python train.py --num_hidden_layers=9 --hidden_size=128 --num_attention_heads=4 --num_key_value_heads=4 --head_dim=32 --intermediate_size=512 --vocab_size=1148 --hidden_act="tanh_gelu" --norm="layernorm" --norm_place="pre" --norm_eps=1e-06 --positions="learned" --qk_norm=false --attn_scale=0.177 --bias="qkv" --tie_word_embeddings=false --parallel_block=false --init="trunc" --init_std_qkv=0.0442 --init_std_o=0.0104 --init_std_up=0.0442 --init_std_down=0.0104 --optimizer="adamw" --learning_rate=0.00171 --beta1=0.95 --beta2=0.99 --weight_decay=0.093 --lr_head=0.00597 --warmup_steps=582 --schedule="wsd" --decay_fraction=1.0 --decay_shape="linear" --final_lr_fraction=0.1 --batch_tokens=8192 --max_seq_len=128 --doc_mask=true --train_tokens=92960000 --max_steps=11348 --dataset="wikipedia_en"
Each number is 50 + 12 x the weight over the matrix's rms, rounded and kept within 0 to 99. Layers, rows and columns count from 0.

# layer 6 attention output (transposed), 128x128, rms 0.0726, rows 125-127, columns 64-127
60 47 49 58 55 45 62 50 48 60 46 58 41 56 46 33 42 50 37 37 60 47 46 34 52 48 55 63 59 58 53 49 42 37 64 48 42 46 22 44 57 52 72 50 52 53 54 48 45 60 48 59 65 51 47 33 52 47 55 46 33 82 50 50
43 33 49 49 68 38 54 60 49 53 52 27 51 62 39 36 59 57 44 39 52 46 75 56 29 35 55 60 44 31 62 51 54 52 37 47 65 46 43 58 53 64 36 62 47 36 58 60 48 46 64 43 32 70 47 64 52 65 41 30 78 59 27 45
30 57 67 31 46 67 63 47 51 54 49 45 52 80 50 52 62 40 30 55 40 48 62 52 32 54 45 60 30 64 44 32 29 39 54 54 61 61 36 60 64 64 51 54 38 40 61 73 71 57 32 49 68 59 43 49 51 65 44 52 59 51 56 42
# layer 6 attention value, 128x128, rms 0.0753, rows 126-127, columns 64-127
69 64 54 32 27 40 50 36 54 65 45 54 40 50 60 46 57 27 73 42 63 38 44 39 66 47 56 42 54 69 72 49 46 53 45 46 47 50 38 43 59 23 47 42 77 59 37 41 74 50 48 55 55 55 53 54 52 40 41 66 46 35 78 50
36 59 48 54 30 23 56 32 39 49 55 64 80 48 39 67 38 39 45 55 58 71 48 41 62 56 65 52 48 53 50 41 53 62 50 68 60 54 29 49 38 43 52 65 68 59 62 49 52 57 39 27 23 70 38 31 40 48 47 82 42 46 55 62
# layer 6 MLP up, 512x128, rms 0.0987, rows 0-51, columns 64-127
27 49 45 55 63 63 60 51 44 46 65 42 47 60 42 54 73 74 28 50 68 50 60 50 53 70 52 49 49 39 52 68 48 32 62 55 14 37 59 44 43 54 40 53 59 33 42 55 35 44 52 61 64 54 56 32 29 42 41 59 18 49 56 60
37 48 53 69 59 42 57 45 33 48 46 40 57 46 62 62 47 51 46 56 56 48 50 63 38 68 44 53 35 43 48 48 52 50 61 54 54 68 47 50 36 58 48 67 37 44 59 54 65 37 63 37 60 45 41 33 62 45 30 53 40 64 78 48
66 46 84 60 19 51 38 50 47 37 68 52 46 51 59 39 60 51 44 63 40 35 66 48 48 44 65 68 50 32 42 57 53 36 56 27 42 48 42 48 40 49 45 45 31 37 44 62 51 28 67 34 44 46 35 51 54 33 44 46 51 56 45 59
28 61 44 48 69 53 82 42 77 57 52 43 42 56 68 39 84 36 61 54 31 46 51 77 42 53 63 39 45 63 60 52 58 23 29 62 40 45 51 45 52 52 43 46 59 47 56 42 54 50 67 73 36 39 54 69 60 30 43 47 53 59 56 46
42 52 48 66 62 46 56 25 33 38 60 33 76 36 52 47 64 59 48 72 70 60 64 48 56 67 39 62 44 51 54 44 25 37 59 63 34 35 47 42 55 55 39 42 67 53 46 58 40 31 58 37 57 53 47 36 46 61 44 39 47 74 62 47
74 52 45 42 66 52 67 43 40 63 58 45 33 63 32 44 48 36 65 63 51 49 45 68 52 53 49 63 48 53 43 38 61 50 57 60 39 63 51 43 36 29 45 40 69 48 36 59 51 57 66 60 64 58 40 53 26 49 59 50 51 43 46 30
73 57 45 61 27 42 32 35 64 42 74 56 32 36 49 40 60 36 32 47 59 34 52 42 55 50 50 54 61 65 38 68 37 22 54 47 28 36 53 49 51 37 51 53 57 53 44 53 56 24 53 71 54 40 69 55 53 61 58 47 62 44 52 49
71 55 59 37 50 39 46 54 36 47 43 36 49 59 61 41 66 62 43 49 51 34 69 63 63 52 40 35 66 60 46 64 65 10 53 30 38 59 40 41 30 29 65 65 71 29 63 53 56 50 71 49 65 32 67 53 42 46 51 43 55 47 56 53
41 61 57 47 46 50 54 59 34 58 55 50 59 71 40 66 53 69 25 43 52 60 40 40 39 63 42 44 50 36 47 46 40 49 52 54 46 52 56 23 47 53 50 26 74 43 41 55 50 48 47 47 51 44 74 61 57 24 47 50 38 58 59 55
48 69 46 37 31 61 39 40 60 64 56 58 56 58 46 39 32 58 41 45 43 48 48 63 49 48 47 51 39 60 49 63 55 47 40 53 59 42 41 40 53 38 69 77 39 45 43 57 55 28 40 72 45 40 46 56 54 57 22 46 47 47 60 67
59 62 73 48 60 64 48 42 28 63 51 41 47 62 46 39 44 43 59 53 66 37 48 56 20 66 28 49 42 59 64 47 83 49 32 56 53 38 60 22 54 68 50 59 19 61 42 54 32 64 42 60 57 56 47 58 53 47 54 39 38 49 67 53
54 54 63 68 74 47 60 45 67 69 39 43 57 70 60 35 45 47 60 61 43 52 62 52 46 56 45 52 45 56 53 48 51 50 32 46 50 52 57 36 56 45 50 37 30 47 49 48 32 49 60 70 48 56 45 53 41 80 42 51 46 44 51 18
51 61 43 50 33 67 21 35 41 55 82 32 45 45 49 47 34 45 65 37 43 63 40 44 54 52 42 76 40 57 51 53 54 50 61 49 64 40 45 53 40 54 50 26 30 45 46 48 63 27 43 48 59 68 58 46 42 63 42 54 53 60 54 76
57 55 57 47 31 44 63 49 58 60 49 39 80 47 44 64 66 60 54 45 59 35 53 60 62 67 56 55 53 30 46 62 40 43 62 43 55 36 49 44 20 59 51 58 58 33 50 31 76 50 36 46 51 50 43 42 59 38 50 38 48 68 40 40
42 70 61 54 47 50 36 46 60 37 46 23 48 51 32 46 49 55 57 37 32 59 52 68 51 53 41 43 56 45 40 55 52 39 64 48 61 42 33 49 49 36 61 59 75 31 59 40 51 38 47 52 61 58 65 54 51 51 40 36 49 58 59 51
48 75 52 40 43 70 54 51 64 57 57 61 36 46 43 30 77 36 45 41 54 40 64 58 46 38 37 48 40 52 38 43 63 55 41 45 44 53 26 37 47 53 53 32 44 63 47 37 60 51 37 57 71 67 53 58 49 55 39 60 58 63 34 61
49 73 53 42 51 54 38 34 49 53 48 37 50 55 66 55 51 37 63 30 49 59 46 58 29 59 30 63 42 52 62 54 31 49 59 67 52 50 51 55 43 58 39 44 20 56 32 43 44 40 36 61 40 64 47 43 62 65 48 58 50 49 58 44
58 51 60 69 59 66 45 46 45 79 49 35 40 36 42 65 78 66 38 62 45 51 65 28 29 53 47 62 55 44 48 42 27 44 55 39 38 43 52 43 29 58 47 38 69 47 19 40 38 52 66 53 39 62 36 55 45 49 34 62 44 60 75 47
67 43 61 87 53 45 50 47 36 74 53 55 31 50 62 54 63 52 45 58 37 60 52 45 37 51 45 48 62 35 39 43 45 44 78 44 45 52 55 51 35 50 58 61 47 64 32 42 55 44 80 54 69 47 66 65 54 43 38 47 44 49 45 37
66 57 30 58 39 37 61 31 55 60 53 45 28 62 49 32 71 36 78 55 12 61 61 71 51 51 43 49 56 52 51 40 52 41 79 42 19 67 43 48 40 33 66 34 59 52 59 41 64 27 53 87 70 48 43 47 45 39 44 40 54 38 62 43
57 53 51 75 52 42 60 29 54 67 49 45 41 62 32 51 62 51 52 40 61 87 48 76 50 58 34 48 36 37 46 42 53 50 70 35 10 57 56 43 27 74 47 51 50 60 35 28 59 38 71 52 59 56 59 25 53 41 24 46 32 57 47 35
63 51 57 52 37 35 47 44 46 34 77 55 52 70 38 49 67 62 50 38 51 47 50 64 35 47 20 45 61 66 44 67 59 29 54 36 55 43 39 32 45 66 59 69 43 50 53 51 63 50 72 53 63 45 52 46 48 27 38 50 36 62 41 53
37 46 79 50 41 55 60 62 45 53 31 58 32 67 22 39 49 57 35 51 48 53 50 41 54 39 47 65 51 64 62 67 66 35 27 44 37 48 65 37 47 44 54 39 61 21 32 61 45 58 62 51 57 51 68 61 16 36 49 51 51 51 46 48
59 46 41 66 57 40 54 42 50 46 55 50 52 61 61 61 59 51 28 45 45 38 67 56 47 55 58 56 52 20 36 66 36 40 71 38 49 39 40 35 51 57 60 66 43 68 41 68 61 25 62 42 61 39 63 63 54 52 40 43 39 38 58 46
44 64 56 37 36 47 59 37 60 45 40 51 59 79 50 34 42 44 56 56 53 50 53 61 48 41 37 46 45 65 38 50 43 39 30 24 30 47 56 48 38 39 48 54 35 59 49 72 48 42 43 54 43 41 67 64 37 57 36 52 58 35 48 59
32 48 60 45 48 46 70 44 50 62 46 47 55 41 56 60 65 50 43 67 29 55 33 70 40 60 47 52 45 37 58 48 29 48 47 55 43 56 39 40 34 44 49 48 49 48 54 61 63 51 48 48 55 39 48 39 57 47 55 40 49 51 45 36
48 41 41 58 44 32 59 32 57 60 54 34 53 68 35 58 63 68 57 51 49 57 41 87 39 57 29 68 46 44 58 28 49 44 55 24 47 56 51 45 31 46 39 63 28 62 51 46 47 37 61 60 70 34 25 54 68 51 48 59 31 36 43 63
55 49 43 43 46 18 27 64 22 49 38 37 52 48 53 48 65 63 56 64 40 45 43 60 67 82 25 47 46 38 46 63 49 32 60 53 22 50 51 41 50 44 52 33 58 36 59 42 62 36 47 75 54 28 62 35 37 43 56 63 58 63 60 60
58 50 58 66 69 21 60 43 53 46 64 36 33 11 61 52 55 56 41 46 54 63 69 62 65 49 40 48 55 44 34 37 51 54 50 61 43 44 27 15 51 44 45 28 46 51 51 52 59 54 66 58 71 18 48 53 21 34 61 53 52 53 82 54
58 54 39 49 49 46 47 28 48 35 58 35 39 57 46 63 37 65 58 41 62 53 75 37 58 62 48 67 53 51 28 53 34 42 53 43 62 41 38 47 47 58 56 69 34 55 45 54 51 19 43 72 43 52 33 69 38 25 19 57 41 50 58 65
52 55 53 42 43 41 57 39 44 57 54 46 40 56 43 47 32 51 47 69 46 49 47 55 59 55 38 58 45 42 30 47 40 37 55 52 45 28 33 40 36 73 59 57 60 24 49 57 35 41 36 50 75 49 39 80 28 26 52 55 13 44 37 70
60 70 85 41 41 62 36 27 56 61 41 42 50 60 44 49 44 40 51 38 47 60 47 32 39 68 22 55 34 65 34 48 65 51 58 30 40 46 46 28 37 55 49 70 58 62 33 49 50 55 69 49 48 64 31 41 41 51 40 38 41 52 53 57
45 65 64 65 52 59 55 51 41 36 69 56 66 30 58 61 50 75 38 47 51 47 58 35 55 57 50 63 60 46 23 62 63 44 57 61 53 41 49 30 47 41 28 21 55 47 40 47 41 45 76 83 52 51 22 40 42 38 55 46 43 77 38 65
72 44 44 47 45 49 49 46 35 49 49 41 47 69 74 58 35 66 53 77 38 60 49 82 67 59 33 56 68 53 44 44 50 34 25 44 48 43 44 34 49 42 31 62 42 54 45 55 67 51 49 33 57 42 50 56 29 47 62 34 62 62 46 41
57 63 45 40 58 45 51 38 40 60 68 45 60 36 35 57 46 69 51 69 65 53 36 51 65 52 49 62 59 34 49 59 75 33 40 46 32 52 42 35 42 46 37 52 61 37 52 34 47 41 55 58 66 60 57 31 41 44 52 44 49 63 45 57
34 59 40 69 51 51 59 27 54 56 60 33 51 64 42 45 53 43 67 60 59 66 45 74 43 79 49 47 50 58 76 42 55 56 55 48 32 61 35 39 47 51 35 41 20 39 50 41 36 54 37 66 76 29 46 44 51 53 41 40 39 37 44 50
48 54 64 68 56 23 39 35 46 47 63 42 55 42 58 62 72 49 39 58 35 48 43 68 65 57 50 43 37 51 53 61 56 53 28 54 57 65 42 52 55 66 80 68 47 35 72 52 68 23 45 66 33 45 50 44 37 28 23 26 54 43 66 67
51 47 53 66 54 63 54 39 47 72 53 37 40 36 45 36 82 47 46 53 54 50 71 71 25 58 28 48 41 60 52 51 45 54 58 55 57 39 49 29 42 59 45 42 47 27 50 61 47 45 44 41 57 32 48 56 55 52 32 56 30 57 63 38
58 45 40 39 32 62 50 35 46 62 48 52 36 55 58 56 52 74 60 45 45 62 18 93 51 54 72 51 39 45 65 52 59 41 56 47 59 53 34 47 37 57 40 55 41 46 48 56 47 44 44 57 64 50 50 59 50 65 40 53 25 58 57 45
75 44 60 76 67 25 43 49 40 53 66 46 58 44 73 43 49 53 47 53 41 44 65 75 28 61 49 60 55 46 51 49 62 58 39 63 56 45 54 40 39 49 44 56 42 50 63 55 42 56 59 57 83 49 46 68 51 33 51 63 43 56 48 53
64 59 56 47 59 50 46 45 52 38 42 37 47 72 41 46 74 44 61 58 78 45 63 45 57 56 22 50 34 63 70 58 74 37 54 58 49 29 36 41 44 40 53 43 49 51 41 54 62 45 61 55 37 43 58 74 23 47 55 55 57 44 42 57
64 46 47 72 46 41 46 50 53 54 50 37 50 75 48 55 51 36 52 56 64 49 48 68 40 58 42 64 45 59 59 61 48 42 64 42 11 38 62 40 42 31 23 54 23 53 38 41 44 34 68 73 59 55 62 42 50 44 61 65 40 38 19 43
47 49 47 64 63 61 38 36 55 41 45 48 60 39 63 66 37 56 31 75 32 48 53 50 40 68 50 54 40 57 39 54 56 41 40 57 37 29 55 39 51 48 37 32 27 35 48 57 46 41 68 79 45 52 44 52 43 39 38 63 51 54 85 41
35 44 55 46 58 49 41 54 32 48 53 25 66 36 59 53 61 81 58 63 38 56 42 55 23 44 53 70 61 57 54 41 36 42 50 54 54 34 66 19 43 57 49 61 58 44 46 47 40 55 85 50 53 63 58 75 54 28 49 31 58 53 43 37
66 56 58 71 53 63 61 37 51 55 51 45 27 55 60 61 63 44 63 60 60 47 57 47 63 44 33 54 36 54 33 46 45 43 42 32 47 66 44 45 68 53 43 47 59 62 44 56 50 30 56 73 47 35 50 78 51 51 50 51 39 34 47 70
37 52 44 59 65 56 50 45 44 68 45 49 67 47 63 69 43 70 47 63 53 36 31 46 65 41 44 55 59 43 45 51 58 36 35 77 55 53 48 39 60 42 63 37 68 29 33 52 56 32 69 59 47 29 47 50 56 43 39 29 52 48 72 32
33 61 45 82 71 50 68 38 49 42 55 46 42 34 62 70 57 58 57 69 33 61 58 59 48 67 41 48 44 64 45 35 57 45 61 62 45 82 30 58 43 36 29 36 25 48 55 43 74 30 68 70 54 50 34 39 42 52 49 56 45 64 69 66
66 55 72 41 38 74 39 44 56 37 40 53 34 56 53 42 36 44 56 58 47 49 24 57 48 45 54 35 41 56 34 42 37 50 54 42 50 29 40 35 43 52 64 49 53 53 58 56 50 53 65 49 62 51 59 45 45 54 38 53 51 72 61 22
45 71 74 41 54 29 46 34 25 58 67 33 68 39 50 60 40 44 38 42 45 35 41 47 33 53 45 77 57 52 52 63 67 45 52 60 46 48 54 52 29 49 27 54 49 68 45 55 65 47 65 54 59 60 28 40 48 40 54 41 55 43 69 64
41 54 43 49 31 31 42 46 68 56 71 47 26 48 51 39 68 39 67 48 25 61 71 54 64 61 45 41 59 65 67 61 37 42 34 46 44 58 37 28 52 43 65 49 47 41 34 55 41 52 45 54 60 44 63 53 48 53 37 30 57 62 41 51
35 55 58 45 50 58 50 41 71 63 74 47 38 31 53 52 56 51 47 58 33 50 43 44 50 58 47 58 31 47 49 31 49 48 35 52 65 38 47 43 27 66 48 56 39 62 51 65 46 53 65 59 60 53 70 51 26 76 47 60 54 73 37 36
52 53 44 47 69 49 47 38 64 52 55 23 52 46 59 38 57 60 68 55 40 42 53 45 29 64 53 68 51 57 51 44 57 48 50 49 37 35 66 49 65 51 26 39 50 69 55 36 42 44 72 81 68 47 45 51 40 39 59 43 52 58 47 36
# layer 6 MLP down (transposed), 512x128, rms 0.0896, rows 0-51, columns 64-127
26 62 43 34 41 52 24 40 73 69 58 54 56 68 49 63 63 51 47 33 38 69 44 31 67 51 34 43 55 67 63 37 53 35 49 27 49 37 27 57 64 58 59 69 52 62 37 49 38 39 48 72 52 43 79 54 37 43 63 60 49 43 46 45
46 38 49 40 39 22 75 74 55 54 49 50 39 50 37 58 51 55 39 60 34 67 45 58 41 42 59 45 54 62 37 54 52 43 56 54 44 56 45 53 39 52 70 57 61 55 53 49 69 32 41 73 56 46 42 32 40 49 44 49 49 67 67 15
39 36 32 64 41 53 48 50 29 72 61 44 55 53 47 80 55 42 51 28 71 54 41 41 55 58 52 56 51 58 59 44 37 55 38 63 62 45 45 33 48 45 61 49 59 50 31 37 48 43 46 65 27 50 36 31 48 63 35 51 61 76 70 41
50 55 50 46 53 58 23 49 48 32 51 42 34 50 41 53 58 67 38 48 42 55 37 24 55 65 43 53 29 30 38 50 68 49 22 49 41 58 50 55 64 44 57 48 41 55 54 43 43 55 24 37 46 55 25 33 53 53 76 66 74 62 60 44
50 38 34 54 72 46 50 47 34 69 44 61 51 79 62 35 58 37 55 25 48 60 48 69 56 35 54 55 49 61 41 48 40 55 58 47 63 41 31 45 43 19 65 62 54 47 44 45 58 43 51 53 47 65 60 45 67 43 51 47 42 57 49 36
48 42 62 67 39 39 45 59 58 60 44 43 37 59 46 61 47 84 52 54 48 49 45 40 41 42 48 66 47 52 44 58 24 44 47 63 45 62 41 61 63 75 29 40 59 53 40 26 57 12 36 33 39 51 56 65 56 57 60 53 50 50 48 26
53 58 47 29 53 71 65 43 46 45 52 46 79 52 35 59 48 42 52 60 44 68 60 40 43 58 51 32 63 47 42 39 51 57 45 62 43 56 64 52 42 66 45 50 53 67 60 60 62 75 46 33 50 56 61 64 42 39 62 42 32 42 46 68
51 33 52 52 47 77 51 31 41 42 47 55 50 36 54 58 41 58 49 72 41 24 56 49 45 65 52 66 42 52 41 43 40 42 50 56 64 59 71 61 24 64 34 39 47 43 49 48 44 51 60 57 50 74 57 37 52 54 41 51 45 57 60 44
75 35 39 50 56 47 50 44 20 62 42 39 63 47 61 52 45 35 35 57 42 39 43 62 44 59 55 63 47 66 37 54 52 59 45 68 36 50 76 42 54 41 43 46 54 56 54 60 65 61 44 50 44 60 47 37 46 66 50 56 71 57 57 65
51 38 39 48 65 36 39 60 51 59 64 37 51 50 55 64 31 43 47 44 51 54 50 43 40 54 58 62 50 26 32 43 65 76 51 62 25 75 53 40 56 46 73 47 49 66 42 64 37 40 51 59 53 61 48 35 55 57 65 38 57 39 49 52
42 49 33 63 59 42 63 53 44 38 57 58 41 59 42 60 46 47 51 59 56 47 40 41 66 50 32 31 41 62 43 41 52 56 69 54 64 48 55 73 55 21 67 27 53 53 46 65 55 31 42 59 52 62 55 50 40 57 62 66 50 52 34 53
53 47 45 33 61 55 54 42 50 59 48 43 38 55 34 51 47 58 54 54 42 44 46 55 32 39 47 64 42 42 56 50 60 63 59 56 64 40 61 50 61 48 56 62 72 61 74 51 49 50 52 54 73 50 69 41 72 45 34 47 36 51 61 44
64 54 47 55 64 35 24 60 34 36 49 62 35 52 32 37 64 34 43 65 80 33 46 53 40 70 79 41 56 39 34 48 62 38 54 49 61 48 42 49 51 71 57 34 48 47 58 39 49 43 64 45 23 55 48 41 68 41 38 64 32 28 52 55
56 36 59 66 65 50 36 58 48 44 53 52 37 39 52 68 33 44 61 40 48 48 54 60 20 52 40 36 46 45 50 58 64 50 37 35 38 51 68 49 53 39 58 72 40 44 65 51 45 61 49 35 44 47 68 54 45 48 62 43 47 54 44 47
48 60 61 46 44 70 33 30 59 49 62 37 41 55 38 52 43 59 62 54 40 49 66 34 45 43 42 74 61 55 48 64 51 52 46 40 62 59 39 45 29 63 29 60 53 55 60 64 42 46 64 39 46 44 35 27 53 38 39 55 58 58 35 71
67 43 51 43 37 39 56 40 64 32 54 38 66 66 27 36 33 49 60 36 75 80 53 46 46 64 67 56 40 59 34 56 23 55 48 47 54 45 56 44 62 47 44 49 43 35 32 53 23 24 59 59 47 64 61 42 48 26 62 48 42 43 34 65
72 67 44 50 62 49 47 64 57 50 35 55 52 51 36 56 31 37 59 57 42 48 71 37 50 65 43 62 64 40 38 47 49 48 42 42 43 49 45 52 62 46 56 44 76 56 69 49 56 43 56 41 62 62 49 29 39 62 44 49 59 52 67 58
49 54 54 48 46 56 41 50 33 68 38 51 61 73 68 57 81 51 66 53 17 43 50 71 49 60 45 53 36 58 54 41 41 38 75 49 59 49 42 60 45 48 43 49 50 49 33 55 32 67 36 43 33 59 42 41 50 46 41 77 33 40 64 28
54 61 50 38 40 70 39 57 51 58 45 40 61 54 47 66 51 50 66 58 46 42 47 67 63 24 40 59 37 24 37 58 44 50 36 51 45 56 53 53 55 40 59 51 61 34 44 65 71 48 30 36 43 39 47 52 73 39 53 33 61 28 54 58
37 43 69 52 80 70 55 71 43 31 30 31 35 50 37 27 44 64 52 56 57 66 66 40 58 54 39 49 55 53 55 43 29 31 51 54 50 59 42 30 62 50 63 45 40 57 62 21 32 67 50 59 83 26 48 47 27 52 42 45 67 39 52 33
38 32 42 61 53 36 39 49 34 58 53 31 59 65 47 70 54 64 47 54 48 50 51 53 45 30 39 41 58 35 50 46 24 51 52 50 48 40 51 51 46 58 35 73 50 55 65 47 52 49 56 30 50 60 42 17 78 30 88 23 34 56 68 53
62 35 52 42 54 50 64 34 47 56 35 53 47 56 52 37 42 33 53 58 37 58 46 62 56 47 61 41 62 58 51 60 43 60 49 47 54 49 47 52 52 47 46 42 67 65 35 61 45 50 50 50 55 60 48 23 32 66 57 37 45 41 68 48
64 59 51 27 53 60 46 41 43 45 69 30 53 62 56 61 30 47 51 42 63 55 58 60 52 63 43 70 44 68 51 43 15 42 52 40 85 35 56 53 52 61 45 40 45 66 39 40 38 47 60 32 59 56 36 75 47 61 58 46 48 56 35 50
48 40 47 57 44 37 47 62 56 63 59 69 57 52 35 43 42 39 61 40 35 51 59 49 40 32 41 28 59 58 65 59 65 46 46 60 42 69 53 40 43 46 34 38 47 53 61 46 47 63 56 44 45 29 61 57 38 61 56 35 55 44 44 65
38 27 48 47 62 46 56 42 61 32 46 50 52 36 54 66 59 54 55 42 39 58 38 47 56 45 40 43 58 59 50 46 40 42 56 50 47 61 67 47 68 50 61 47 37 36 26 50 48 48 40 34 36 37 40 47 55 48 65 37 76 62 48 74
43 46 43 50 51 34 44 58 50 55 49 45 41 61 60 29 41 52 29 47 36 58 71 47 48 36 61 49 52 69 68 40 66 52 50 62 50 47 66 56 43 41 63 47 72 49 36 63 51 57 59 57 45 42 60 39 50 58 51 52 51 51 36 58
60 73 40 59 61 44 60 47 34 50 48 40 51 68 59 81 54 58 46 47 62 44 60 32 60 59 52 64 53 54 34 58 45 55 68 48 57 61 45 56 65 44 39 58 61 51 70 38 40 28 58 48 31 53 47 27 67 40 68 52 39 59 47 56
53 43 48 72 57 48 47 60 42 56 45 44 37 53 76 53 40 47 32 40 41 57 39 59 70 60 46 68 40 62 51 38 25 51 54 24 68 63 51 57 38 43 35 52 55 53 43 46 44 26 44 45 38 54 42 48 41 58 51 54 31 29 55 41
48 45 55 68 46 48 59 49 72 37 66 49 64 65 44 37 58 61 32 53 21 58 30 69 70 34 36 29 48 63 39 42 78 46 58 42 32 45 51 60 68 35 49 58 38 45 29 51 64 46 53 49 45 34 60 30 79 35 23 43 32 32 37 30
45 55 62 50 42 47 77 65 22 49 58 53 69 51 43 71 35 41 51 59 56 61 47 58 56 55 49 46 32 59 53 68 38 48 40 46 35 52 53 37 40 47 62 56 59 60 56 35 29 59 42 52 57 50 35 43 34 54 45 55 47 53 54 21
54 51 59 46 42 72 27 46 82 14 21 33 37 35 56 55 76 42 41 48 60 30 41 50 52 40 41 70 32 64 42 47 47 56 57 33 62 44 36 54 32 51 56 56 56 67 63 49 49 56 64 42 59 56 25 48 57 52 54 33 42 69 65 47
60 56 50 58 53 35 50 69 33 33 65 41 43 48 66 58 50 48 47 35 57 47 38 77 34 33 73 67 45 50 46 61 61 68 70 50 42 56 47 53 36 48 30 53 38 54 42 56 35 21 64 78 46 38 48 41 45 47 57 62 59 55 60 52
52 41 41 79 37 45 35 53 46 46 74 34 42 45 61 37 35 53 46 65 39 65 67 56 47 51 35 31 42 62 39 60 51 42 36 35 82 29 24 57 41 83 53 34 54 83 52 40 84 54 51 21 45 62 31 61 53 68 71 66 53 65 53 44
81 60 24 47 63 51 40 22 47 47 38 58 60 75 22 32 49 39 55 30 43 44 54 52 43 54 55 34 42 58 26 40 63 56 67 48 47 59 51 32 71 32 61 49 39 44 48 64 37 47 41 36 44 47 71 51 37 72 47 24 44 53 48 54
45 46 49 59 48 51 36 26 48 72 44 45 36 60 46 53 37 43 51 63 43 36 56 62 44 56 78 51 45 63 45 51 43 47 46 65 55 62 46 36 24 46 63 48 57 59 70 41 61 44 35 49 48 83 47 62 54 65 47 46 58 43 50 43
34 61 59 37 60 48 46 51 52 63 47 63 72 55 39 55 50 35 62 44 35 48 56 30 49 52 51 31 57 82 46 48 68 52 57 38 50 50 48 60 56 43 61 52 72 43 65 50 63 48 57 43 50 54 61 51 47 61 59 47 56 43 48 36
60 54 47 47 41 40 62 24 58 62 47 74 54 38 40 25 45 40 57 46 57 58 57 47 52 67 35 47 59 37 19 48 60 50 60 63 56 49 43 71 39 72 56 69 62 61 46 49 34 52 70 41 61 47 56 53 39 62 49 39 48 62 37 48
48 38 71 43 30 69 45 55 42 31 52 45 44 50 51 30 47 54 49 47 46 66 61 23 60 45 36 45 45 67 41 65 33 44 68 41 56 55 61 61 60 57 48 47 31 61 40 32 40 49 52 54 63 50 56 60 52 55 29 55 55 51 42 52
63 65 41 61 67 45 48 41 52 39 12 61 45 44 31 56 53 68 55 66 42 46 55 55 37 69 72 56 52 38 55 44 39 68 54 39 44 49 51 57 48 55 61 41 46 71 62 50 77 51 58 34 48 69 68 62 59 39 27 62 42 49 29 39
33 50 58 49 36 47 53 43 72 66 41 47 43 45 38 62 52 43 89 38 51 59 43 39 31 53 48 38 50 40 47 50 56 59 58 33 63 63 27 58 51 55 61 47 59 49 45 48 65 63 41 49 52 44 48 46 60 76 33 42 53 50 46 49
48 47 49 59 51 43 48 35 53 43 53 42 45 67 44 44 43 74 52 51 58 46 58 52 50 62 51 27 55 47 50 55 69 47 42 43 59 71 86 55 22 55 36 42 27 50 46 40 65 30 34 74 28 53 73 32 67 52 18 31 32 73 56 29
38 48 55 60 30 39 48 39 60 59 52 34 37 42 56 55 32 43 54 27 34 55 41 58 69 54 45 44 64 49 52 53 51 46 41 59 56 45 78 58 51 60 56 48 54 60 64 45 47 65 32 55 54 43 60 51 52 51 52 39 55 58 58 45
51 45 37 45 55 57 46 49 43 63 59 49 38 52 56 34 61 46 49 38 46 51 29 42 70 46 44 57 62 56 46 55 57 56 38 47 42 58 45 82 73 65 49 61 58 49 44 41 65 51 22 53 65 67 56 43 49 48 42 45 62 49 50 58
75 61 42 67 51 57 43 58 62 77 39 45 43 72 38 42 62 37 47 42 47 47 52 53 62 58 59 65 44 51 33 52 74 66 43 50 39 60 38 87 60 41 45 41 47 50 52 61 41 43 24 59 43 37 48 31 36 71 56 42 47 47 63 51
62 40 57 46 43 51 68 44 43 37 37 80 62 38 55 33 54 56 37 45 37 14 47 35 38 32 66 50 46 50 38 45 34 75 43 73 54 70 44 58 43 49 55 62 64 54 59 65 51 63 41 63 62 66 56 75 41 38 39 40 57 42 44 61
59 47 65 52 45 50 35 39 53 41 40 60 44 36 54 54 59 50 43 58 60 52 34 56 59 40 48 63 71 41 53 50 58 52 42 46 57 36 35 38 46 35 38 50 56 58 67 53 16 64 28 48 53 48 43 53 50 42 67 62 52 63 46 58
42 56 65 46 51 70 52 60 38 47 54 44 57 47 36 37 41 60 64 55 38 32 43 33 57 49 49 63 58 65 71 53 64 52 58 33 64 50 34 83 79 52 68 46 57 42 54 63 61 38 54 57 49 56 61 45 44 53 43 48 40 56 52 36
57 57 55 47 52 29 50 56 48 28 50 47 53 38 57 51 27 61 47 35 39 52 69 49 40 42 29 54 58 84 62 53 47 50 43 58 76 43 39 62 51 61 45 39 46 49 47 47 59 52 37 31 49 37 59 39 41 65 56 63 50 36 51 44
62 39 44 49 76 70 34 33 54 64 51 41 56 69 45 35 41 57 67 52 52 42 48 36 36 58 54 49 55 50 53 44 53 58 44 20 63 48 49 23 74 44 59 55 46 51 58 36 54 48 56 47 60 46 25 73 57 52 48 61 46 43 42 47
44 55 58 43 42 42 35 55 57 41 49 39 64 52 52 47 64 50 53 60 61 50 61 66 50 48 43 24 32 77 58 44 54 60 31 47 61 21 76 57 57 54 46 52 49 54 46 39 39 69 46 54 58 61 51 33 50 66 63 41 37 56 38 25
25 49 41 54 30 53 51 69 59 41 54 56 55 54 54 67 38 57 46 45 55 60 64 41 52 50 43 78 35 61 29 50 59 52 43 58 52 63 55 55 48 31 61 39 62 60 60 53 48 58 44 35 48 42 56 60 36 50 26 54 66 65 39 33
63 46 60 62 48 58 67 60 36 57 47 50 44 55 37 63 40 41 38 30 56 43 59 24 59 58 60 37 68 33 50 51 72 55 47 38 72 65 57 68 66 30 45 35 50 40 52 42 38 66 14 43 54 63 48 55 32 56 46 39 37 36 55 63